Each number is 128 + 24 x the weight over its row's rms, rounded and kept within 0 to 255. Layers, rows and columns count from 0. Numbers have three digits each. The size before them is the row's rms in percent of the matrix's.

# layer 7 attention query, 128x128, rms 0.0921, rows 91-95, columns 0-127
090:131094113142103091153125108135128132192169139142079137146163107120103094164166100149142129097118144108162135194160125119115158123168159102085157128141144123115116144119118118140159124117149138124094140134114090109119128109135127135139136122128119107091094141195107126101091141160146112152124156114116086143170143129093118153123142126156114097089107139108139130143142163154096087139142
088:145151103110087129124108125122157151174148108116083163141132105110121067135146142132153125120084100102171145155123124125107162113160137099116159145154138102098105144106082126097188131123103126108117166155099100093137159112130142159118111132089127141128111156133122125092126151133139113098104160147083094124149137130119126139064141129149124115088083136092136121140161153132113125140099
092:170095108122118137136114147136108150093143097117106128140137137142103134116127149170090161121125108142106115140110155173117138178126184122137124126082141087101160146144110147104117182128112146096106139116120112103145152146155138170124175138159110128113114117151144172069151078118138146137100153111123133130137131139110156130114140141149070163132107156130134155156125194097125144129147
080:118134085108122138125129123096144151145139109092085152124146127128116077091122144133152091122092110119166162169117115103107134122132129095103158154141174087116139130094081162090197161101133133115120128158067102076133153113116100137109121140091118116101104167128137132100106154136156096111114156135099118145140140129138122126064161137147107128122108133116150132135148146130126152132118
104:134126092107113132111104118128152093124121146144128117146142115106142133123116129097176110134131133131166121112132092095106153114154139120096130152167134153125058106111097107144148082132150153159125143140140144146141133122123104110165077133071162147121104159093106098143137184128114124151175122156123089129147174171132101130124122083114156088084133132115090109131132123151128155150090
# layer 7 attention key, 128x128, rms 0.092, rows 91-95, columns 0-127
089:113127139082130170125133098132158150093126199102147116151135137163124121111104134071143151154147107092132101129088152147109105120109107097139160104128113179177153126147145116121076154116138105128141131178110115192122160154148158117134117126128163094098150104121132121110154124139156133148124124104114137180138136136163129160156142151129099115125147109148108148120177149131142139144141
087:113145124100091151141182128111163159114125145115176128142121144137113103139119126099130162183127107113128121102096171122147113070091113138159125155130108164178120124125125106097116132094132077127152135142111108195112121092119137103124126141132154101123170104093111154111134148150135104120111156113120127140131163136142153158119117164073127085112153084141132103134109147137158161111115
089:127129124147097118099142173109141132103122120163146120179181141121140119127135121147080163130135117153081110144085119103131097067132128126132119135157096130170154167152109103089113116149102124145100157167113155158114160127140129172115114143136159149103132111166147133151167130117149100142060135132107143112103135142147136151137115127126166134123133160122117170142159130081090095135133
085:080159113079133152120184169133157147119139143141179132145141140146133119157129129111119150176125141116130133099083151094111110082100134147155131139164115144146113110135137105106115154133105125114136154142125112162099131106100094129133157170141156128078148101122122152142129165136144090108123176124139146139148154142130148142149098144106132095134129044151124120094119145145175152116146
104:099118128115123107133160094110102128122077140106109144126114130110111144117108122104191130153097142113201148115146175136135137153108130086121149171081134115143101114118143154167151148116172108120159156122153101131132115102104124081123103102118113100146155137118108106108082154120119138133150140081073121155140136153117113112128099166098140161109121129121147127125119137184168143113132
# layer 7 attention value, 128x128, rms 0.0662, rows 64-69, columns 0-127
103:176154126107131135118096126143122124141144165094130114114066125119130091150134117099106113141130098115134116112154134099152128141136167117119132150131128084097100174119079108138119154104094123146152117090124132173148132117108179119153092115123114145131126108109138096113119117102137159128126127160173164145081080092109130155171085119129151118167116158155106110138139147166150101157087
106:122133143141130102158142111124110101127124094143101101102103092055129120120157114144130127065151094137123137105109124137109121070132135162135112138162116146127102161120121119170129131132169104076149122123118161117134111114137134168085126168112140143098085148127193147122127121152154144122121098116143185100156150153069117132133094122138149123133170163153153144132123123125120110118114
095:167150135117112127127114143106130103167151170127086131152164144101150165144178134107165149119116113094150146110168137124127123125137173145129125106107140140087132130088108089131115137111095137163150152090092118169171157150115117138125152108083146169133121141158131127157134146146108146128088133150162140135081094102160117109176132160117134127138173129178119108116148136145156091124127
100:132171118116119121157144113107105115097087109120079091117161114100122100186134139121128139125135086120114133099126139130132157090176153120138136138109136149128145177092142119119113156100121113118152154100084145139133166164138107131158129100090115167098106132130111127119170120130123136135110151130181148148139124149088115154106101123134115096146199101135138151177125157136124121129075
110:116143129143134093190137090152095122138140155127182151116091133172083163112100094160129117121152199157118138133132119125111153107113143145157093118104089158142123087137110171122128144154152146144141123146168114098141120119121108151105176158160101109117125136153069132104105126139147136134141138099156097147143099099121129093142122127130114161139124146101164155122116144096142146112133
109:097153114142107136197127146163126122111150139116191142107114129149128151145131167159130062135151149140138138110127135154091147156110138114099113115130101170153123116110150117100144155133114137140115084165132102094131118145129149137069168127158083124102151123164067123133110128171108112108123151095101092140125146143143147156109116116146151093128168116163125135126124125131093134127158
# layer 7 attention output (transposed), 128x128, rms 0.0641, rows 64-69, columns 0-127
105:132095138136118103128157119167140121127090123133142118159162120120107174102132100110155130108090112136164103132117085132179118116155114171088124132140120132167115154175128141155165166115130146110123108175107141083140144132106089129145154128155180075137147102125171163116130125139136120129086111096143164116147130140117127098125118090112126106093127103132086113133121184118163116154131
103:110120092147106119078116133116106152150126141161183146138135160155140144141142123107144114117127150134134099153157082105081127145138132116132125146156118133106155133157134158051088134143105096147113122124126124108105133113141121081158113113130106133136131117146131091125130095138119097141127189088114128131146128147166141125155163048125146112178126108140080138129140159172115112128149
100:125095110101132115121140115126135126114149110130126108124111146125097159156092135135144147126160133152145122141162214121183161098133133136137133144159105123156142170186144126129180161090108144133130090137113126091134156101153137136144129132111129102122130126174122151120108088147122091129119139087127118120189125193105163119132089136130123108100085112104101126137121133126145113168102
102:146117094101146125064150122141136143128165163142149109172118117153106140138110115134130147097149147118150143163139125092127140107164131111129138136158102126097127156138137097073121118128088147136124127116115127095142162092139138083152105120116174094153130132155094164122089084138108102130159143092108174105108120133092172119165097148155095119112095109118113140104170165135111118157115
111:126150142157122157139111186117115142143110146118135157124162104071147109126138146146117133150130092121121096123135153133116117155132107131095134133128144130081117085087101143134080099132148113157115176108132104179128124154103102119119142133100087167156121164057117131140155079109152126139130113199130111098128153130151126125128143184123136133161150140107137117120091115138120121119163
112:127119160146132153110125139108132132155127128120128148113125111169108139118143159148140146138142123158122156145107186128107141131107104082166119074091121148091114087130137111124112059148172129140076153087171110169139159111106120143144109105142156144139167109110120147142133094156135146181150163139131132142128156100135115147143159141120152173139124164096129101102164130120145131148169